From a checkpoint of a small transformer trained on Wikipedia: 2 heads of 64, biases on query, key and value.
Each number is 500 + 25 x the weight over its row's rms, rounded and kept within 0 to 999. Layers, rows and columns count from 0. Numbers have three digits each. The size before them is the row's rms in percent of the matrix's.

# layer 4 MLP down, 160x1280, rms 0.0801, rows 0-25, columns 1024-1279
107:509500498523498489462466477480458482486481557513508517463507511541454521505504475522530487475489524508492488523474511519511515528489509506490472536499493478506492480508502496478472499516506477507510534511506472488495477542503481485516476508524478500493504494512506521525473508529473483489453475483466511470498472517527516544554448493474522470514472498465471506496503477520515505478469464515501505503472496503499496503535461476537501509483487512523530492511493490565502537511504514465453499536511542536536489444483483466470508485482456502532528498520499470517503517480519510508473533485477455549503475500500481470496483499545504476510529481534463549482461521510439494499508510499480487472467521452460569487503498516525484505519544517501485507500490517488493513489470487
094:492498488527538513476509477536493513494500501498483476497454498500503529474466508507530494483552491525484499465549489479531485480468518517490511523479539478476501516512491509530518495525478520517521500515528494490447497495475498521513482466489480531479494531514523483502480528461509522497536486472491528468456541492504520483498529506519515529545474521473485493511491450480467469485539505572464422455494498497445457482509512468506513521450468493489515479540490493541517490470496489429505518481501476488477498508477514517492519482506481476529531513424503505521482512496504511464510478488491468456481488477499518525531457473460512513481492492487496514499517437535542509506505516481494492513474482486545547464502499543536511490459503478508507534510444465462546508467439513
103:485504506505508495509521507514558519505470459465478545509509503505555472491541535478487495538536532446507469464514518467525499479506525512518500445528512485505488541519524499474456493516506494534466500487532495479528496498504528502514499519482475500525484521481495466488514507518439523488509537503490495489562500515470523446482498499497531475533474516487485498507525468495520490496453450516492468494501489527491438514460515523519531528503516526534519464524465455486506539491519487466526530526505521547502482530466500491517546494449531512462510486486523471523529528461490452511490481445492513484464492510482515500526485513479516495494509436502431499468529490506500484513526519507472502514490514488480468515489517492564487523477511577489486489494493549509525597520472514
104:501457496519511545497520497508512505504512503495512516510535522477503504456507494499533516467558470475500500469471541481475418489490541526512531508484477439529507560495497506540527492471511493492514488515530498503524506459524556498533488553521519473531472538481462531470502555477483467500484502507537505494501501522448488485504585500490449540504502521465524488462501477539534479472490489518534477541547487530545486490518495489492489537486474510522497500494519480503536505487535472516504475516529520482522527447521516486517484467485523477508492526482498507509542483544493457500491465520481497464501495514492507475514481504491514508509454494503479506489484498454526521514498487510526524529472529499513503524532487482539530509547493544513524498447514463517488511483501510
099:484497509493538544497466461552463502507459484451521504511499513484489481475508502545500543512463522504531498514505506525465515486495533481528494477503512482470508459490461481490546488480511531529501514502470536510484507491522552515526491454474501498491473474496464501518507505488514511540512486488502473540468504486492480474473493493503500494507515455537566460497473468518492473518505499513509522484487507498482474567472511461468505496463489486518497522486501482510510558493492553498506486529513474491476466518530473483489520517552583532499489474534479535478507479506453473527508495469495484455482510517462491493486522479525482506475482484471532527468564509514521496496508501481535508490507541447462520483487485495425517517443471502527484503438452519485453461526533507
096:514491488502502529467489525513516503477525530485481516523523488501508517554421515471484487510491498501500499516484499554485507506494468522465502553496539542501468500494479498496489532487446492482474473442543490495428513492472471482502496477451483480512520508472540514537473542489525501459507504508539490507500487530492509501525523501519516505439490510497514455474511522505471527509504511504506505482496502479470478507473517484489482475498503506515497457499500518496523504510469466506474483480497484501535459504527501495521446485499515515535445522499496505473532470464481501468500497486518506471514536509482517471492491488491527491508538476497538531492524510478516525515473500554511536502465517505526535513510483543469501496494514507513502498507490530481513498509436489
109:478500457499482519516492503443512494475483504485494516470496440504555488491497498476493499510502498491540520492451527503503470488504498497489519486532522501533500475479530496498473448485528485488458529477446524502533507476527450458473509496514502506505505480500458485520507514465470499467515496504515489492494477494496494509489474430506474471518479530503461496531487533548535465536480483515563541494505496475492463508475553469502500561501491502535476493500491498482501486533483456517462509520463525497452514518501488481500546531515518470511500504503555484566503515504484478524523492455476558544479518533507488479486517503498476513543457469488471482491492472495464530457542481526497552467523517524470486503506484497499475494514530482492511510414511488473507499482566508
102:503522508491494516489484508531519502512461498494491483501502493542551470496517510477467503498517562490491478483508539508474503501505521455535503494519511514470468513492449449543472499520456508527504493494451487478501466479509488463525493545520530518542457463502493562509499491500480509490551498512512488478508473491512504510477523479503488518468497461504498512460460480534525510561511513494512494474504489519501464498538466550466511491531495498520494493493493482516492454459517511507514491522519511526527514522490509492472549499492531528501505504491508478470515504512481492492563461518490518533484485446522506509460528481512539520486511488491524532500497520541527488478535480488498501550531497542465489474484486471490520513496472526501509548518511509465507512506471493
102:488505495500538517486503524456473512499506510494467492464479469445491524488529533503506461495497512484517516484528515484498508524496540488454477471507519524505485472486497492521528490514476534517539558509484513507506509479470481514459492448502540526480532508495477545508488545522496508500466510511482492473553499506493502493488482514489529489536489524492517521508527513512539537550472501508432499454472484484490487518482522461540491558532512481502493502463477512474511504477504519479469489534506461491474485497498520481503520501467526517525509492516458510484512520475504521496540509512510494531502476477471499485465508489475446491501462481497483489497526507531486527504503523479551496498518467523515484516523491524501492525507510489496486505507499493480474499488469486
099:499481511491471520499502492489519478496517499500505521493503470491510483473513484507505533509488493484491553471536490463466513525500483484510500543512476502534527535485508491518491489474486508492451559511508498499464481509477496504512514522490490484505523519494461486505503529504549471511467467510501527508499485498456516484500523493492462489477515498503464508546500501475484521490498476468516527517526501510502495522471440509527507509511555536437511507494508502492520477488499510542492487481481475499521468476540524496538498510499496465493496485525489536477522502497497512516483511491449433518548483489511488437503489520505501482494556513507577510515469509487488522493483499526497470507497454515521519458498534547466481531524497490523500496509481522474426560486499490
094:519486543517529500492516509505447480485513454506480468509467501456509506490472486500513482484487490550518510474507515513476522458490463504469497518497466511516502528533534491510487492498512484466489532525505477511496528522508501494453512526507542534499484529514535539481448447507521453483444501487519483491493499486518516502476481499496450504489555526494473515554512495507519510521488470494534559542484515478451513492517492432485482507526504531462486515501511486460449484477516505498524486498523556485498507520471483545513482486487524494502534516503487530497498476466531527469523504511544542546530522506532489512491494519483494510531496469499508529541455483502552491504507504481463511490553473474510486507498500530489480476490499484485481471498487487516498470538480495
097:523487509497502518447492463527484478532481481485554467486490525503538507502491501512481487485516510514483474503507504488522481545492510488468517488484504471493513511525520448502494514464478552492527502504517485498482582536550540544505498541465499498484488525483510467461487491486463530503479513515487483495526500491495498489509511483485504496454513503508495515461468501494475484447480529499515484490504503493563479505490529488500521464489432504520515443463557526502506500531553479510549495492528483505516534495536510497495483478490485536502492503481464473507554538504494495509479484526524499499562505521503470498507486503503474495562525504506496483520508475522507524479528508518473506493479503463465500497505494544502494530475436511487522547543539547500498468495457486
104:495454532462500525554485526500525491496522467504503506513495530494484501500490505534528477457478472475435491474477490500490523482476533494491512475498491481472477454499504476507506509526544505485484557492530479468457496499508453480520492498500497540494488508494522457498464477465510473513521515540506491524495531455437537477486533525505514549515490476474500514479443476469481520477471491540501453478505495498517455549472520516479501499522503490514532494526539561499475489490481484517474495473522493516466511521516487518494501458495493475515533486466451525507532490490455501484491487554496514531505510495480481508502536481528496524522527525482508521509517469460487480527508475509474470499499466497530557530491515510487488484508515516514521543453537515471469507483532485
095:482482495505472453469500472530510527489500527493503518503505516444519469489548486531460531498479473526496458507483496534490523471510482471448452515500482465517523490495464527528510565495487525488495498522497459496498524512521450542479497555501496552472471519510477497577505531510464526509488528473528505511506466488492494526509472486540569508544521519537476483484490492504487486518478515491528491495514496489483519475534554495497499526499543506494494524535483535525487461479473522476478524501518502465488487500503500503458504537489539535447479512514528444507492549472524502518502456468514544487460519461509516444506504510453504499531463483487477535510528471477472508496534509503470493457518484512519503527518510501507529503475471511478466488525546516503493492500531503
103:516484505495505507484488535504496482520465498509494540496503531516540482509526523475502472472512505481469509522479516519558566455489509466482530502468487493483508502527485491518457516524537479526491478508487521505493505534482480523515510549518465474520517467479489474524528480533507487538511473505536480468465516516480489483470459512525492484511486490504504515516527507493460506486495493493454470481473481481512515473496574488472553482535583493471536543478479505511482473471500486503515507482483479505533519491479509517497517506504504502504464498498550531441474502534526527546521525452529547528501519567514506526480473492508489503490473503491471518500505494485508477512509483519468477490508498508472486537470459516571504494485484465487515488478491511508514468490504502
096:457565474478482482432506489532537483460487509526492477538487495533486463531471495512489487509519466481502454494479497520483510466494509497509491452519489505469506475473461498486485472506476476532506507520508527509515487527503515514500512472467513473516496521461496474460486499521501466516473479519525463500487502502488461531527514495487555467506531484476490479490563527475498494515474505477528521531486508538488537456551478528472503500492472493493589508483467485514492505487507525484505513523482483486548519471498542533483522522562513451495476491487510440481499489491558497503492505485457535510483525484507486514501486500469559486483501552500464480526487516502494507498538528534474503484526503486464519507514531448540515508517482511474500486546440456491517514485488481
099:498512524537496475543504500491494488494511521508481484475531514484495509475486518483543472528456533511473493470521474510485530487519486534495491481495474507500486438473490521506519488493503445537493483520464519490468514528518475484465510486492514503505465546515533521482543514492501519528549503469516525509565479495521492507526513506542498484474481502501532546482494492502487488490465566480484498488480498505485494551488457493496507510513499492477462499531511514479520534506486578466490526497495475507513508504481495509555525476506488526465547498557518500464513485494520543507512478505523493487496537470501501495533487506512499505498484488498531533483484494490488490501485511473494518517503499494513545470527512512505508483527533550509487548503502528461495536498525503
097:514481489480522519552519478493465497502490450480522503488495535482486500543509498509484483480469561517499473518499460478461487515493468529487474492475509483526514479489534509523490511509434527530512501497516473515508512506477503517460526534496498514515539496495492447517482496476482556480568473529493489501507506484467516507513512494519479494536505472500518500468486504501510470480532446495495500493457504490488526505512446472503458472460500550486494470508494531469559513472523504472510543553547460486541471496531491514478519518522484511511487487511527510499509482520517466488429479565489508512525525539501503499499523496532452491499498458491564516466497511487504534480501478499469512516453516476523554523512525480529497496509478455515516506473513473508486501526486523
103:515468553509477522520498522470507498574471456534506465519514529461478493490483520505495504494500448488467514474499502495469490506501520485506507503500522519473529514483502507510545481501554475461563475488513541509471477513507497502495488485485491525511492484516497542476503474500567466518545483483515492490504533518514495499516543480509424543507483485500518482490511492465497504462511511494510504485539514474526481477504530482522502469481456459497490523515504443483508518523530530514464550494493556497471447477480516496494512514474533517509488512488507514479517455503487536505486523513500514530468482487499499501512525500515517484457513517501485514493540489494539519479492537473475525499466486524486482508524484529514495502505507516531503493482496531487506529516455489
093:478532493463454499555508471503487520486489528498466496466490483493458518500493512530487436477521494529493541468510487495494521491487485542475526499513472514516478481489506496483494558534500528492491473529540500504479482483482481516526496492489472479517536520500513502480465481505475456478516499531494488565523503524503460515491474493515483509465487490487488503497475523503489493500481516492460527519536518475490482487495450473510460529525459505523475532520468519443507532482505504505523480447509516505510521496481510496526521509502463478438478519512506488453498482454528474476473475526479515470477493540519510541491508498493520495520511525491534507467544523496499491493443473501473526529510494523519495486516515487501556500456500492516460465488501547496510507470501519
100:497487489499490506470490501519512481525476512542477548511498465491463514501497499504494487498546514508462486484473518487500470515488492529500536465465558499492554481435544528544508526531545491494477458510494486518503495466511511506511527529505481480497512513514508514479479534509512501506487539464496533509514532516488495510503526504498490514514515473502507494514481516496484528502493472549510477530526499456477496535511500492492493572465562501502464500504514522486529480494494482500519480471485525509471522466532488494491477501488531462488527507489466527544491499509514475513449512520517497489524544512478500494522482497514445499519518441492508507505531523505489510515499509503506526523537494463509524500510524567472544473502520518468501471497479530485504473466480510
099:486557522487476505488513499470500486526455519484529466509506464494496541510509483512461491485478471489522507489447513479453491512494452467494509492489499532520486497556514491529535482488510535523498475510553476506452537488553501517515468552489497504505465501498481503439447512463476490475510506478436509491473482504518500524454496463511546472499537514518501509441494501506499500471514504500477513490495489505514507508511463547512489470541486484460535533509509492441489478519537497495515491509534545489469541497491514537470492496487520481526507492508538458484531523527476504523495506499519522536498516524494497489521512504525520473480483487483479525489484509505495493471537531504501495512494509540513488562495477499551523458517477509476488514531495517501480535487506491
100:517502539497487541506464492529483486471472456527472481492504541499519541496497500480501475489501458457491514522499503494512522493486498479462486493509477508453535547503486520485497527499475481507536465493482544504527552452470466507490466527526512537512507501487492493483555518514515561474506521458472460539519495492522473539473517487486501514460493519512545493524475493499515531514543464494503503477480527498473507504505552458466491544496538506493471495456488476489571501500473501481508465507494520529493485503517492504488502483471479499498498495509451503475491505510547535483514482481458497513503513479532478518479486498494495509515503482485490553504509521519509488516500490505513493517475484482494465527516477510488495517495487477486508501497473529512476450504516498
098:488501474503424482492508518503517511543521480487523502545514490494517488495528499490513510514520449467498517456490509510468502499510539473564500512477523463506505524475498483470486504473492476496508522481487488517511510575536523530489486529523505526504526494496475452534506484462457471522501498530531501494445450515431533525512540515494481495467515520536509470537464493500504506486486511432530541476513511466506526485501515507503457502489480494488512510476496496532525521493506489503514533497474493517534484504526495491471505507488491470519533499502543512482524499546488536492498532523500465511494523479541514472496507497517507505497476590472440539542516493487487502513503495509469500473546523453503522501516532538473507464513529488469493492534513486524483461493484496
104:476481471495493499513490470531557511481534534509531493494497505526547505501528485524522516509506565481521508525521544495474480469515478494466460523504519519500490490486547489460497492541498506524493460500509495519510512497525542496490513485475519526506487475503523480502571499452528497492470530492538483485494514501491541480464491471488536498486530485514485471539463516475452536469527502538488498512511507516472505484463524487524532485499449514494549523479513478478539507513571529504510497509519514482496540551504504518450524505524541494498510499478455498497509480511481527512478509480471475515535525499552495522458481515484515517539543516477490489524537481533497510478494506488515521505496526465490523506522485469484524523460479503511517472511512495527501479512556506
096:506494499516506526473511527483478496485494472506509487507446523472483524498499466441528487532523501492513497499512518453490440512502490445504542486525516487516476445470492519494495502512522490514546454444514500502504494502496471472524472484527502498462487490518514567516481468454543479475500482502476526485519521507509526510528510484476504477536498529483505506516496496540455515488508492506429486529476476492519549510501457511503515515491501535517473402484497492507459447498488542531493496488486509504514501511485523516536497500458527456504540481538500551534470495518537485494517532483535483508506516469505505517506506521474511530509506496505509464491504477507514502461470488517481534486521510477518493506498514540475522486515472548524528516494487496477497483504470499